From a checkpoint of a small transformer trained on Wikipedia: 5 heads of 64, 45.2M parameters.
Each number is 128 + 24 x the weight over the matrix's rms, rounded and kept within 0 to 255. Layers, rows and columns count from 0. Numbers have three digits each.

# layer 4 attention query, 320x640, rms 0.0425, rows 0-54, columns 384-511
103149132142135174104150139139147112116149130119113093160123142133134109109073123122185117173089109151155142141098161132114140120168125136123126100112121155114118146093096104106103128091189127103104116144127137128152142163148120132167129161123138129130127146138104106122176119155204133141132119127118136126163108112111115113127142137148119138092135143123111141137123132114163078143141
129081134104126119119129142106114091098083142142136131144113119122133138116133135109096114128126152145098136115130128120109088128078116108129175118137151081137155142106124175125126133109144123133125115132118089124134129142092122083146146127149084153111094127119119128139157169123092101140149119123124106158133130128107105163108100118122114107121094133106136174100159130134139141124135
080130126163132167127144139144120171126150135119108133140128150158113099116114158148172123159073094164116113120099143143136149111155139148108130123141136154132136103156131115125102144082116153105136091110159177121123111149147128116108151134140137127114135153166142140136100118114152118099122149125118146105108161134119139114108106085112100175146136136128182129109161138149132115121128
104148124108168140123113114134106151112130146107166116113112130101108180117121149143166112097092119132135107119104160134127128103150109123167167113121130115137126135167124149155128134140138157121156139115106152147121090146145115135129089105152171143136132146119132127141114123110149135094084147106131114155135141131148114161172123083112130110116144109167121137214127111162123137127152
127177169136151086115114111118085092139124146130128113170116148108099135094086142163120096150111112118111138131091150140113124125116132129145101110164144102144099114123145111153137139117121114177115155154072119113147118101143110095122137145148147108099115129127129100153083123105119124132104090174124141155101112075111118165157120132095132122137164127110132143122170119110144146139118
127087127130126138133137131108150108148121136126121147124098104174149112108132115162145149112136115147137108159141138109147183099153145158116111133141169121158144112133143160160100102096114140085141109163144125117105107130153120133122094137089147118145156132153125117142155120130160100148112132131119127154132122158123111134081106124120111129135101132138100129136120124131101125102139
088120146140125106151161142108136153146111115136134136100146125135126136141124112120152144157153147086142135124151158104155164111125145078163153145151126101100117171085095088105138135136139127093129117136130107144157111111135151105159136105139119135157101102125134108136139128165131150125159111107155122091137146081105146116108153109116153158127119129104184142135136109100072143120118
139121165121106138131116133087123158145104117127146113112139092081118119104120152165156132137158126145122143137167120075106139113128096120156133104129113092101106129121122136096151143099170148156141153161143134122167101113132110129128163167147148129096112126107097159094121159153150102131113147152121125120139109101066169183147144147152162108117118078122097141139132136159121159139147
135119144121124114152108113116135143132134145116143156136125153073148130168140115127135115138120116166155101127128144135111121123149108132095117113158097148100093117121119141162151120127122138124118117118092181157152066084139100178149109141121157144157154152102148150148167114156153119142074150141140128103121101121149101139110184101136096083122184145078137108168152110162098134134136
167132125123117134134135116135144115129121111118171110124093087102128136146105117120117119124117153077174164209153127127081117115132171151151095127156156093083119121132100126126137137168106139117180141183139129083066130137151130109128130130141126130122132116113105117137107103139158150169103149135108140162129123176133133113105135148171152152133145143169122125096131150095147088111117
128122119131149125155147159138152121129136104094131140140114114107174111153120117113113131148129111111133073122154112121150067144169126135118061093111120128127112122123100141130104137115114145088124130117135140159145076129129150127174142120108125080139178169097127119144168131130135191159149148152092111165125111087177126159089087146104169080155170149123114104122120129111088124127121
146122133150106114078105105129089123089142083105079165094139127146127092131128146119151151129147106167108141100188109121098113094108125132114115134147117128091199126114140169132139135130120142107098113141127162143094069122135129135117118154136143082120102138137138138064168098105127102117137193145126141106119126089130168103124192120141104116134097087086104096160172112096127094137093
129151157153095129174117147142097143136102094114112155130135173111098140103157128122097148134128123130136101128105151092109078110086122110115147158102128109150141145093164173106127106140126144096067122129109109140144128104124137124098114120127122104084088189141171103109190099102114131144165125087160144160159102177107114168093154155114100101076140109089101140146109084096145155105102
167136167116116117132142139139121161097146111120130116047177146126137134144080108120183117106126096144154122156131162110147157100111098115160105178108128157161071124121154105153100137113107140167110159099117110100146116134122105139137102143166094144117109116129109111137169110091123130114122116161150151141123099164124129121186132158150136120131090132107106132091132048151169125114096
109108150193092141100102154122153105070130083120126150096136140129090175138113085118120154125094124136103138140140137098146139149114110170129121139146160096162101131168106149132138104093111110094135117173137127153134097194149162109142103103130150108101121123111152096142137110090090124110158098064111123090117114152112164091124127103131114149159135135116136159133138134145093113094083
108139158112127144101134113130120153097131140165134118099157111169068184135141149152139134100129111131116080134111090155147103137131107094149117150097122154133110136140097112143132129145109142143070126166132126147114109120090131138152155070109117114160177116154125143149119127131124142090113131178125123155132111153148144143115132083113105095141074135109123121113112116146134139124142
119163154123146125145145143158139138127123109121109100156158165124080121117097143188106098139113167111175112114110126163083130105137128140139106096140156091092114134142120145116148135126082130116143127148117128082101107115129169104113167138094085104160090127172161115119107092133137157128148149126099082142137184086155119096117127133106111160166127112087145117132122177118101137200156
148131155114151103149131094143110146129159142160163141110120132132131102128129114165153124128155124124111117136083131089197113152176114136122159140130122141166151142142149108152169160087134114106145101163147184120124089107146149110080105097119142186138143104127115108160107126151111156168126113121126082097102110123140115113106087133089089119134149087132119134135149159123133129126159
107154113117111114136076118091156104076083111156135100204143112117113120096105069071065173100173134118153102109154084199152097114103163130169092115136127115143097173085099098150160134112095122144136142144112118151130109162114128152149124179155144150135125092088139088147169140149114165129105114115088142111105169121121119127150098136135103155139137115124183070112165101171116151107125
160134133157130103100116158172109120138114173126111102119166072112160115118148150121128108145171156143164139133177183183123149124130084165115114083189084148170166127150092082126114110111096103095148117134150170113095155161090209117203108154146133129190162107122106128145141123164100118117121126165160079098138157145134149093146123101158158119141152084131145144135146129117125140165111
123077081182120129151141124135149146148194118138146111122111121130102130053123124114171125115114136134167140169105144152141162134134152165157146137128078145107144138164110091143111123137147119092090095145098092151111143088069152128081055163149138154183146120148090130148118118147099160117129137130144113180179119155133135167127159066126143174124070056111117127166126121083116138120078
130160146079134093142138129152194113127142135132107130119152100146123124108126122140149120079146119127091108080107160098139104132129158096141175167117119136112136155122215161106156089129097104163163171104177139089101153133118156139090136118143136139173149137165124126157095140132136114144138081173137159126127163145133153076144159104106104161164155149128116100105173124165112125184179
124112098104115175135138135158124165104182142104166109122147149141128172128083117094150098162149112163228130110102128172112152132156153104122117122106149140128103151152112146090110131138142097126121140129119100090135131166128100150141114138101088170167095124131106154127130154143105149155145082123106099181129166149103158127133130153110144121160148165084131119092119118061128098113107
123122138099078147172121091103109130148135149097160125146119161126173134116125089121114127132119116139122160119143129115158115083118073159130139118145164171132099138148154152149140110106101067127137114110129121082144110175128139127125113180130136183110181123138120140109097052042162080146124110132158129153117137121135158142077136117100176117130124106139141142111133122135066166092132
129146085112113103138116168144116161104131146142179109133095118161101111110151079146168130139183074138161094113117130164148134126129167128124156141134119108133109110099127132141120096113131130076130149131132129161149111103158093109125092118101097101086109170148100150126059092048142122103132130107076153114136110149088092111117119162098134162135104133141113119109097157135171106182181
188115101097137133148097142137119114111112140123152134104151155166137117130078124120117130149123132113148125120141113112145097138096135141127150124119159090166132173143115097131100117084151141164109159137127151154105105136138145105102104183121117101137150106117110142109080163158158127136141134071152141151171176139123108112123146098148151153096141086058127079150095117109153129092131
100147131045116065104132203132131099136094119098163119156131171155115157167159153118107124080158136066114164096070090126103143089109144113168114152152133101124154129165142178112096157130064124121158153105123137184127076144141149116090125117136127106108139136131147124128141145125182133144108164107063114165120146192149139157123132131098095085130125087098158148138132126107112148166148
167142172121150173151119132133141131113108137094114179132140146128122097100138089101069125145152111132162160164181107143094156111108124127155147119095131098154102140160146095140099107152178155117157092152098143139121124125107127123106156153157116116116097163120123114109111141133142121107101121118125097143076104116131148159092105152155089085145099101093133127094120111141117162146178
121131128076081115130100123132137153106119121119122081136136096137145105068106095165115137136110126162112115158122134133112086097197075089179132112138133114104160109084142179140093119134092141138127142099128141148115131102128146123151131161130116135117129109137140166133120110142136099125178144121092144159135037139167094143118147147116118115119132063124120127088108135154119115098085
176121117119151120138102124095123167126136112133106105137120071102106201114151151092139119136113134102090113137132102138170154170085156127098155152123117141160109119099138140127127133155104110136154120114134173136106129168150146120080108146164144126142186052154119140156182110146101129128142135185141142145125142093103173123131086136136141112144076108134122157129129130142093144161087
162135146152123080148086093104090128142122144109106181151146127094140106141097140126180159151119105057165152125145095121153117139117165136119118127108090147176199138094141110109084086144122142140176157129130093127103085111106112112158147129126169136120079107148111092081110115120106130169137166144135114135119123114115138152083160128130136134152171153122129111125197094168169113056152
142076134154113091148157147154112132206144132124146117148122125150093150135182145117115184093162109070100085127115106174163169172098116144183132131128133099097101119091171160111111121143129199091080114129141077113135128129132117129125145148169181102136117153109137142153102096118108128135152143093094142160108099109134133139135175139129136128132090149121122141141121148151096079158088
121106150120157117130159131107123133092125131149125112076117141131127151158140135097094127123143128134125113129132098127076117098118142104095102141147092076113144110112100149135120130163167131134097133172105127140176139098100117125155139113133157103115128173143121149142135112139132138128157110160121101147145127113110112130101107151127138109092118115123144141135117117147171106167141
112180144124110102132139119113121155118135165140149118135141121148105138112128128115144140114121128117126174123133154124105117163181169133138144113125113122076141143152145145157131099115141123119133137108151140090140123148165137158112131121124111161123125136131146127112125144115107131144101115138151113125135112115087102153107120117124170155110138136120152151158126134138128126099125
110167116150129128138157138141122127170101106155125148078122069167136121163120157123122125133134094137126102153129137114143132103141111120138144105152125153140138087115121117110129132144142147090162142108140117102121152089141131125141135113107136131110138151131112114182135113104166142148177163130135126120128091143126159140123107162131128114102108108141110095113093118116123092135122
125130120122139151118130111134152105121121163106128140134132116165149122146114122144139143142144110130148149134144120141137096128160141178139101100113122137152107125136107104169101129129090141129131132109130124109139150163107105173172136102086080113160149116163147117092111160106136142101102114136127103132107145128144144139161104170147111110107124124185116107119106105128098139108104
140130123086143112135147126107092173128092149139116128103137150079134136098097082137111151118129116141143114127147152143133089133110140109114126149131124141151116115104129132122142146088094093135093135128098132093121131128133144101152173150145103113104127139096124127116156138105120124096143142124169106149151119096126085140109135093120124105146158138100089147132138137108127130137112
138136101117125155129121094174124107178155110141130114171153126136168156172136111112142122122093130127132126127133115148107131130172096149148089160111127132128121125121113098142105117166101148133120135175121146132114114119145125190129142160122119128096106091142090110097127107165114095144160108168089143104136134138136126180150142149107119124089129094114090134120136130136174124112112
126136097145138115170151153090159157156127104155177181127111102122113167089150176155093140096168107125060120101131123131127165130133185143132147137131098151112112120146145139155134117121126158138109142094108125147122135083107185159181121156143097122137160135116132111137126159126140145152153109139098077122139128108090145126068135107133115126093167115159126123141129148124112117196180
144128111136109114131137140098146112147160118125101146116156128142110128149176147105113144117120125114105146121127058083135111100128105145121130107152167144123121142115156131115134095082104158148103124150144115113126166103108123141102170129094095118110076149112152105122145111122104096140107136084093165072106100117150109137124113154126125126113145132152055131168166132142125147122088
101164142109118137116082147129089137063082106161100116137158109081190106090100117106112092137110129121113112101138209172153141164122165151089162127111087136138159158106104171138142078128133110133141111073159142118110137120091165105088142123101136165077145108105110138115121129155086109136147145133182121097123115129163108097148186120123156150171154149132107156110175123118145112102106
141167135168128196138130116077065130108115125169126150156137109085156143074148130117138130154112128176118140150097149106117127101182121160189142134128120139111075144089128105111129139161155152126141134137159133131147184117136141133140120119086080203109076080141130103114108084146119123117123077109164119120148112102105155150143170150120125147123080121095176109113168067140152118079101
152079068119163094164124095121128139141154110129157137081133074195125109122104114128118134127148100127120080147173119116128092144105148132096083086110092137174113153120144162135120127114110085145114125140103107119135128109160142098122195116128150115092171134091106128124127133138150103106119118123134155126175089101154103124115109144156109108172126114080113154124105145146154189187165
089096100137158120136097087136164115139134100128114183153109152165108130105121124116090096107146128132126138160167096107131132153140085095119174117121125123147131091130116097137101090166094140100096159104057142173105131151117092160107143148129165109193091139127149123147126116115139134148135138127125096130119130139142080146150150091130138126140081156175129132151132143161124135119132
139138138144109094140115191139109150137094145113142118114114104163120114163112094128160155134153081138140091118111139122131138097106100134154089142109159120106186172166140108139112127133095129173123098135107103159089103139080122138157147139122106139134167167088111184195160150104113138101104141055127120108094157123099100098113156127130126144097135167124121111188072144136132127141162
097092143092103117109137135086123107124118067136144116133138129160154108157108105165087110123149094135149151133144148115146175149131066128106138155149146157116160092124136173170138123108120138129139141119129149141176146139116131127135157135124129141123158148117108156137132147131124114128106119057083077112133124109157131153107137154148092101118105173157107113129125132128105116128112
100093148173121146162183143131147109116130139135129093150136126128143142137129118123084113145136111078072094191139122121102130157144143083109072104145118088126120134135130083129110114169120115115169180132157131129134113054111125112141164101142139142128124163117127120188165109166144157151113150143151074147127088147156156137161093125125173110115115096172108135101104091114096090117154
154103135208112156138141113115166138159141130133135154076117180184106105159173152124140148114174156141141132088116165179131134078094152143143139167131131130164058100168100136127172161095090119128143154146092108167128165107129094136125154132137088152142176145078128119141090137141108149115140132167148074148142143064117154122123139203124100090145135169124125159085167134101128096092134
150113086102099141157120107118136083132133105113103117124109114084134103100132071112161119146144109110167118129134157157094181119124202145163121174139153156118160157149120144125119111139128112130131194118170125124141126155117153117149097099135091136101104148082089100123117134139126157106125087129124150122141138155122130102109117106149111123141156171104149106201110141142099047146118
152113101131180113166115124144128123122132105113184159138106104119153152148104127135094130102121123128075093120129103126160143117153197143115136115119122161102137131111136118132101142149143178171138130129140124155098136101121201127154136092132103158122148104125105176117181118147123132123111123138182093083121123094135068135106150134115158072117118143189126138138121106165123146128129
157120138100134150110112082180138108101191085084118117172114140143048143110143115159115142123149105146133140134159138155046092165124102161140117086092144129078142113126089131141121101121088160165083137129123072123075115134192137129127162124163129141142142082113120118104123144111116169097108133172131080147115114163137125094120183111141100196114120077071131173110156096146121165102100
138129120130101112133095153090125144108144144116140103153067106101132129106117137139167081134104110076082098128149129144154121161159140120145101080146123091137062110135138094128160138093113086136132126114114096121130165111156149129153167150151152123112131105097119162147160145117091122116142116190105095085120162119101123104145114103155111158168097113163139119162129163135094134136108
178146122128128120093101102118144119161118128107152139131104140088133156153088126140104162119143183110130095137136119109144120128144129131126086090112154144100135127092164140149169133171172155071105156136123145144143147141143143113167196133086138135111130102098113130160145090166171123130108138184093106105121115158134099121131114160104139127116121075106124124113082088150110156130085
138153146138153104132133094137146090094107118075105141103114126147107123136115093147076149145155099107120109156117157128159137159123084082093142103133182147141143153129148069103173094101095064105099098153145112123118152120114121132131126127102105095140088122141132130106124149142137111124155144111089160123154101168094177162134085122162117103146114155160029193115111148168131146131109
134156086135119116107173122131126115091137135168116082144160166155124105159113136112111122147167137125154123111118138150096109084097135111117195114137137091138116106126135123079125154101133089138126113056127130101144147110143168124149126138131109170117110183121117130118183139174069101136130137172126165144140104113138119180160126097123140152114105143117131120093137097130138157127134
# layer 4 attention key, 320x640, rms 0.0438, rows 0-53, columns 384-511
157121150136100135109120114086125093119106112172152110124151166112146091120130116097100133145113116117141172101135127150124122125122110120137139148144138089072138176117094174177117147152139125142124149104152117110135133085089144088122111100119176107135119160117121149088135149101102135136160111111133155151160132154137116119161129125126131122165122123030151146131129109160117147112097
097115127112159122118114167148144120124161118115138134125111142162097151138115136100131133116147095150139123122120153106135131165125143111128092113106164128125147088116112089119109145160089123106177162129099127185109143144125117128137140170145147132130131160128098118102114130162175139120134147121136106133158086146098113110130130150102110123145157127159123124149103132138132091133159
138100115174130116152130150118076114148117133119122126145111137089123084109115119140128109149122119146107153091129123120113126105149141142134105122103136139108123143115113122162140122102156097144090137116141121110115124127093139115140138114106089123161100099132104113139106140116091131146113117130115164169154116148161129101139121137137126116130157110127173095100146132106125093089111
128155115156108114130125101126133125129161123132128116120102145081151094110122092129149145159162104155137125104136109151137142140095110125083140122119117142169146143085147148107133126094113116140116138129131142070119121089139102103139138119094148129116128117106113165091110145155121142122133108182128117155164128132140143133147135136123133093149118104144154128136175143082120114096132
098136121115157111134121138143155138156149093128116106101123120166105113141131114143140149116134135149149116129101121117130148158124152135119135119103119157131099087162154113139117098139133114070144133130142141100177155155132165139160117140141132139113161104167156142130152146106156116086076148143130082112133143131102137118129084155135109086127149143159161097122083148156155123141131
126150134147072142121144115118140145141092098095095155131111108121137108115123152136125118155132170093115160113140128165122133128071129136138171118140143138086136123133161106123169145099134095163115148142128145157111156112155116136130118082125129107086104094080136098160123096120097098133149121095155152137104130113154105136134125165106151178159118060101137121147141112135137140118154
128125157118089080089121109148144139102099127121136165125134116150092125150084125089122153133123142122164144193137107099152135106106107091126146130129109080138141138126106151166111181127103076158119109111148088168127136141106098101106112105138102088114164073156124137122128126121144151093171117161131119166113145116087118161140166107147125112156087142140126159125125154106138140128096
131166138125150098107141096161122131139138131136144109088123108159144155122109138131124133105125114106112158132141138105113127137123126159163130154072113129104149159111135142148131117135142106141156126130146134157108145160120097096127121102142136169186163112108103142184084105146074150147129094094147125174121164110096123110130180100078145156092145115076078096111173169128101092151109
129118134133170113127136147119112080128079159124219116107077119166121121149127139106123145136122121093127067131122100150129120114122128116158092164152076123106114105134135182101096128138092153124081148111113101124144153153167156138091147114178118107101132146139150107106134136160144135116075125128117061143159136144102125108131068120135116120167077185154113136103155136099147147133095
105098120082136149137131137173165167138142133171125133124158164122164187107096103129166105114073179113108180155110137135164166108170135116140116157138129109139108141140135109093120118138127111130100095138139152133118174142145132143111059120094069124123101126119131146092107137119134106126144121162096123102147159120086110159102173148142130139111119135101169110148123096145161129138113
133111145151177116147119119129091093150085183121123153146087103144126171138123166159084134098118146186062121136100157080092079122101113143130128095134138133138143136090116171124161151146135150132122089140120164153104121147133114140110118098149115128122118157122128116110126163099112098138105109086127101152138106140124156126125050180129153133105130138125139101096100112109134135152104
106147126138143098105088128097122108132199159103139132156135134092130159110097129176120135108153145118116151093132125145133162128103145159125134114196117132140102117091125142136148118136108104117108131139123131079151095150091147136163141111164088114173133124110136163104154113094142175138122125137105143111083142106134108097109089160115142178114083090109102130149128145128134125155112
108133122155101121137154118107134116085128177091118127141173133109162136155143154142145131117120098136083137099178091130081120132128091114101114092131089164162137144089155120109127165102144159098147167131125117176100112145113120136176159123123088155179128097132160100159105133133148139101002159137137119102143119144087105112136060140129166103126138119121139129079132141108145132153142
120110186135119090145109175135096085124114143083147131128126120158127150203087168165118150106185110112163113107147124117112154124132106156129108188136144109175137099146136186106065178142126190162126112120118138123137097126123104125163119148157096141120133134116152137122143146171130100070134113107125125113129093152112133125161108129090113078088105152119108118125165091171129164132135
130080209159107114146146120125127170111116170086112155132120084094097180133117190124123136122110118090111157102149128172140111124109148112135124139111107080097133163117147142078155154122101132096136116151142122085104093115121129083176158111146191114130089105137145056137139125160191145123111109114137112160105108120143139116121100074117177126121122132110120105098180157108082147077131
123122181143062149106153118133144114103093116120130155118146104109089180103162107137104179151142123113125140137156101134148131147151105114111164152161132156103129124097126115151145111140161142179089121118141101129116148140149147144096104147153158209163176113131187176088157158098097151124163096106090089145160142133161131120081163135133141115138140111135126128102143136112136130123147
135116117145108127137186154092183150163184168140141148137134107117175111113132071056172119145113105089123108101145098098141121118146124165126150130113134121180150142205128136125123155144092166160137146131139100142094139158132089114136137122152110128126107119156127128172148079130151108143104158094146149114090072129160152120108126176156116116108129106124105129152113085143117153173113
135151112104162163134097115143139110145122142135136128078161103129151153123119140150066126060131108133097160160149130131115119128118129099066097121121091154129148138121136142130121123114130119140166129107139160094120141117138079132120119124065106112169126080114156161125138159122158137141132113151155124138148168131156121096165144116127128131130140168124133156162159185167132126133136
136123164101125153131108139148116189138187154107130124116137133111103126128123135108118153107112122113135115109108113166160112128125125138112159142049144145134123121136105086140117133153147128092169096174140142108137113145133066120160109143050121090123138130141108188115124093121089107171153095117124137121137133117125087129103147130090097084145102157133123144185143093150103135133138
148109106079144122102134110097126122151125120123184130145137089079141136120143155082115113063118141154130095141145127125141111180115150149147089146139042076112092163155116086128160157137084117134128134121128098145136129104164155114072114081130104156165155115091106168087135156122111171154180152184130134101125154073118111186072132157160166084084123097109103122178163159137179163167151
131169139136140131153091130068076091070112112142142150125116147137191133104119148154113123158134126133139082126133175092110141160111184137144121138080114110131106129141177139110151141123146138114130129139137112100091136113125075112101162076123116097123093094125187088122095125129097144176132154171104143156086141110125146077134119121121133107151170091134093110195186107154135103102138
121128174137136110117128146162141168159149135110116103132180131079103121155142141104109161112150128081073140100109145160161127134098093085141085175124122114168118108118146146136101130086125152097123112110121107085165081141144173115100139113081121115149123125132123109117185158103169126104101149158137143137128144098101131127141147145141166129073168140118060134118134122105109159141087
143120129104081101132145148084092171140090139113144131081137083067118186093111163100085117163128123160161133072140128091149136139130158094138108089177113145080137143137151107119133175113164128150142127152164124146043107131139145121120143133117112142174091093136116121108115126147175143086124136097118110127116134059163135130167137156175121108129109149098142149167133083158090108177138
140109168141138098152130149130131146164063130138157111120094142091092103124170141144109123141164123114122126082101131135120149150090108128066138117130089118099127138134152180125150099127182116125150140065146124110091082113116113145135155070161164112096109107125105121169150154125145151168135169136140150147154094152132131083153100140150135135116163112124176137136101149132098117105077
141101177159132155154116155113130134130101159186183186177082154114152167143131124159130160150138123159096156144126146150136155147169113102194105146158142139132134127083131150120131100072163157125137102157160098113135164160114105090148139094128080073157099141141129134107114126133133209113107102098135127121082166167137124151122100092173129141123080160108133103113151154128109067148125
090128098091124112115092145077130122088115123177120140163126142211148138144143122113094165119085191117108172131091198133098113116128136129153111113139092065104122110145136097140133154155094086118138120111105129131106172144143165116102115134091113151160115185140151107131111131133139102075125119149123134106133153115161093136144162135131176170134116106147096122112099117095139145129086
122145149115094155115129169146114154147139120155131135127152170152092123117112111118156170097066066145096130093147102117137115122143100145193132102152124091112129080120144111182076074106138122132099160139160151140088164161139122162158092108141100166151130089141153160124126152139115175126148084103152126121088117164150141094130130118116102139115099175126139137166107134064097142135096
132105119092172104124180091119135135139122109103136167108105121141110191135125147105166124149109094136119120168137085136086173124150082186147102185132083109101143120127095144155121154100149173120120140179129137131097078094156129106121165086100151130121168179135166116151127134122103147176073100157147096128111086160124109096125168128094125122120122099116129133127140130121145145142092
104144169132110113124136134118102091170136138193123129099131172126160136172093124105105125121103088173140100103161094118133140125138114129132109141125152122068150117116147102185128129092160117127087103112142109147161120126154101129095125100120119176133141113134109105127120138141103132084117160096142111133082114151112159089110217106098149123111182131088142111100135097115127120084135
147147128136140167148167145108094121116181148149099126129138106121100169095099124136137106176113176077132137110118161136148145100107114106112106105154138092128118161138079134161093117119130118109118126089102072121135138170144123146154164119141136129127156132142158120117117155114134116113142147137138097119164143133128131174130132142150144103114128115113096108163086097183141124148181
160101130122118138160123132106133131074100143104119159159148160141138147095143115140153112097149147131145122151126122148131106100083138095102149146091126155135051115112088135144140217117134121109122142158145182147146172118153130150090144119143121125106134147077159089169115136113110090102162157108100114131120096140153112168162108128132142104123173126086098135092148094142085131154112
121177111154148156157125151154166124137125108172129102117151133116122129157117127147166169103111111093118130161110141086157113075151131119120116114132146141102143167080102134093112132126111140187143110096179115148156129145122142111131139153129140162185165177093123143133054145092120103140107111098137109127141177169087153184150201123110101156162142125144115121139127168119086152142133
132091126107136156149097123119141133132144143121170135081121148132150134124166143117105129113170137114144133140120142118094134148145122108125130137146115122109139126111094157151130137117140152099116131124141121122134101130131108111113106159135138090099167135127124192128136125087158127124102115139112157135123124118091131142177135136134117090108121137125144114122144115136145103125111
122159111158090120117108112161115146171143114077101114081120146104120132086120107118117116130097134104111144140138123130115102082120157148143123117115131163148127130139125103091111149153086109138116119128149114143114137096117117104119158105119129130113149109145083134180084145149126128138139131132094109108103161117122124129122097138135132128111108128117127116108157152116124146082120
131168140078156144119100107126118121147144144127092139171138178151132099113115114130155125120135161143136152122108105156138134144148125119151123134166128109160119123140118140177136162130167116130110110106108129126152128144116136112134110115082135126087159127176104116106130154107158086059085096153092124122138151118119123136150131126118110124137124118106175169107123117135118152130125
119131109084152144165096127128165156107151110150111161139134109154157085152153153168123130135143165134160174128156119158112146114126109140098117158157137155142175118128152149128126127151152118100136085147122160066141149110123137133120135142123129142110135116115161131110145131102147122116125155114138124129141127159155129158143119168122106126150136121131158136110109135156105142156129
137133107134116116139126139121129110130142137132168166111155105096129089147128145125142135136169101169131103150104180116120131100104123145126148135122117144110137117130133118116124147125130127115147152123128110153112101145115138107132103106137104145126171157112150148135142163116112109129137116106190129143118171110124156111112102069139123131113152140134124114124129139144120096127141
107173118097137133109144122126114139133138142145115132124171115152124108138068131154139076107131160137142152133138105122173146094126120145088104125132128141161127115115122110109128119129110154103153133151104149160101170134126129180118117147106109117155159127146135090137120137105186132137145112158120115111144109092114094141076105119112149103113087126094142148155128151157129135175119
142129140133106116165151113097124124103129173121120101112133108061130169137103127093132094133163128129115068104113125092167053118120138142143108138119144139138102113128149123125119117128145153143175133172133133142122114086138101157116115144078107115142127113137116119129132190153138108157136129148159138159103099111159155113137106130177158138100147153169116115138149122152094124112118
099157135173135138099107097143144156101126139116117122170118130099143143161131098128100159124132090071124145146115082142141108121130114117145089100131152160131090131077138183135172111144124133114107153105118062172128138095113103075133144072137117132120075133146137116089139138115139118197142104153129175165113098074142110217154169155156156143129165197085096139134115161150143147159157
155107141136138112150140092125144150117125117114120118143122192119113134116145127058126089150099158108119147129137148072102138113129104143127132114152131135144138152136090123147170136111156089099097116073151137126098084084094140122102091116133126103106108131150094124108160108126130143160141104143137139149109117100143118100122159152138166141138135136073163127149146124113153141122108
129109135091132102162121143116131161104146112140106107108097056127167084102091143134140091111139132118094140105173160104105122151094111151128128104112099122108101131135182165170158127121149118126116093138131122113135139133107145142132084131124090153133096114169116126112071165159088082126143125110108114097088136165110137097107117092116091098143128139168172108101110143122162106137161
176077101120140170165147132160096143101115125133120121131098115133125118094126074155150116147150128126115144109112101101102113103128127178128095109148139135130136094098124122127154097114101114116129109112136139100161121101125176091110142099090154126095138173110145139127151136137164086145132129144081100078151127117149158192103104097130148087166097130172121186089145117143101133110152
126114119122126128105057149100124090109112121106177165111115134164078107171158174165141165144152172195135147137126114096082149075134124144172162124173121117138159130143159158143145128160149136128130128125094136152122094127168142116132200140143112132142201181126101125138110164118117138119130220143171123145128119130095171130135103129103114082105155108089136107131152169172117116143166
141119172144116121105098087143172151150174124168116164123131124178120139101120116165128142115100166073095154111122102139099150077114124110111090148146175163160105140136124099124136105128124161120183152165185137171143166151111147137112075090141147130119088145132105138089122084128186138147135117105092107126150116130134077167119119101105132078145083120141132117157133144114149132118103
114123097129146123139076095125118187153170154106137175110123113181100143128137110117120134124128105144146146063135145123153112150095113151141105101127133152143171150089150092138124147157084139124144130122109112127173130153112145101103104092117118176071088112162165131135104130131144082143111143115086129158098112123136113134091168116114171131137135140129132128143108096080163139159159
133101120154116100154157148172151117098080101073102120121113128139094136151137149123124123113170140119115140155080140137107138118147124119105096120107152080142103111106089160106102138138108166124145120107130099119119122102152173174146173120077198157120132098160187138135152155092121114127115154124168095142079145172094170125147086136154107174137119173118119166116186094089096111137168
165128146106165103165117155129134136156139133126156066163096081090140157144087114122156177106169141145144146137101098117093122164120093119108160127097138126143152105104095090085168180125108130158102107180093129174140115143110160102171157130160137166132139152153143135145100142062109127084112147157121149143141077156099128144108098117136144135160113163111042112131171153151118102169105
147086103131151113142162154139106120094113101135137141110128101102147098107129157128110078054108100174075172112140200079122119144171111112122106103089139198124130136092187147099118162090138118162105151117163129157156095090141160110157120117098134157128117144144119144133095138149153118146130086143169170126173158189140138111100117124112139143122142143132109155087150092107088113123125
128123133141130137131131140145113164114079157188136130130087098082117112140158105131154153132126118108130080127116169146124133169137110126127157100124116082115159154129179077115134130136108116152157109122128177127118177178132128132073113156093166127146142157128147192125095168130144113103140135173082107131181103152139140146137124070119142143127129106169112091128127108140104127106130
107111087134079089104155106183124111067124112096110142093118095169145139118121143063107143166122132087138165152120142120130179102108135154077082154114132156113161094102127106134078143130133139170091126123087170114098125087114106139107134148144111072150185184190124140074130149107150120154141135135113156184173100110094111127086115098135156143092137144157130134182106134112087185099117
120142147101160125149159099136088164151149133124124145171163090188102184144124114153136131190154146122168143158125117101139118122150122129090124106154169128113099114109147073116115180137065117118139134112072152141145070110151155048171094112095154108147080137151116139071108156117146147136179093126121109123140123161113091124070126164177122144152138116146144085164119108156121131113141
138111136144146160119078127137130123119072168094114098106151140100077095099167158122160050113099105092152112138111181137104084132116163104152137113127116124121131130103122138104103126081127098125151112119150133114119139103101148117086136096127168130098133149107124118100155144122111083106133132071140148162126096150134142183082144163137173117171160136146160152125108109142165130118152
100139145177161069086123107147161139131096162137126096127114101150119110160156101137117116134088131192134133101153159142170144134128152148155157196105139104164130158142145093117159150100124176116124120146098130093110121142104112109158110082166130135159138123125161153148142126149103131132133126118106081096122168120096135114136161129105138161142130095107143063111144132104127135123097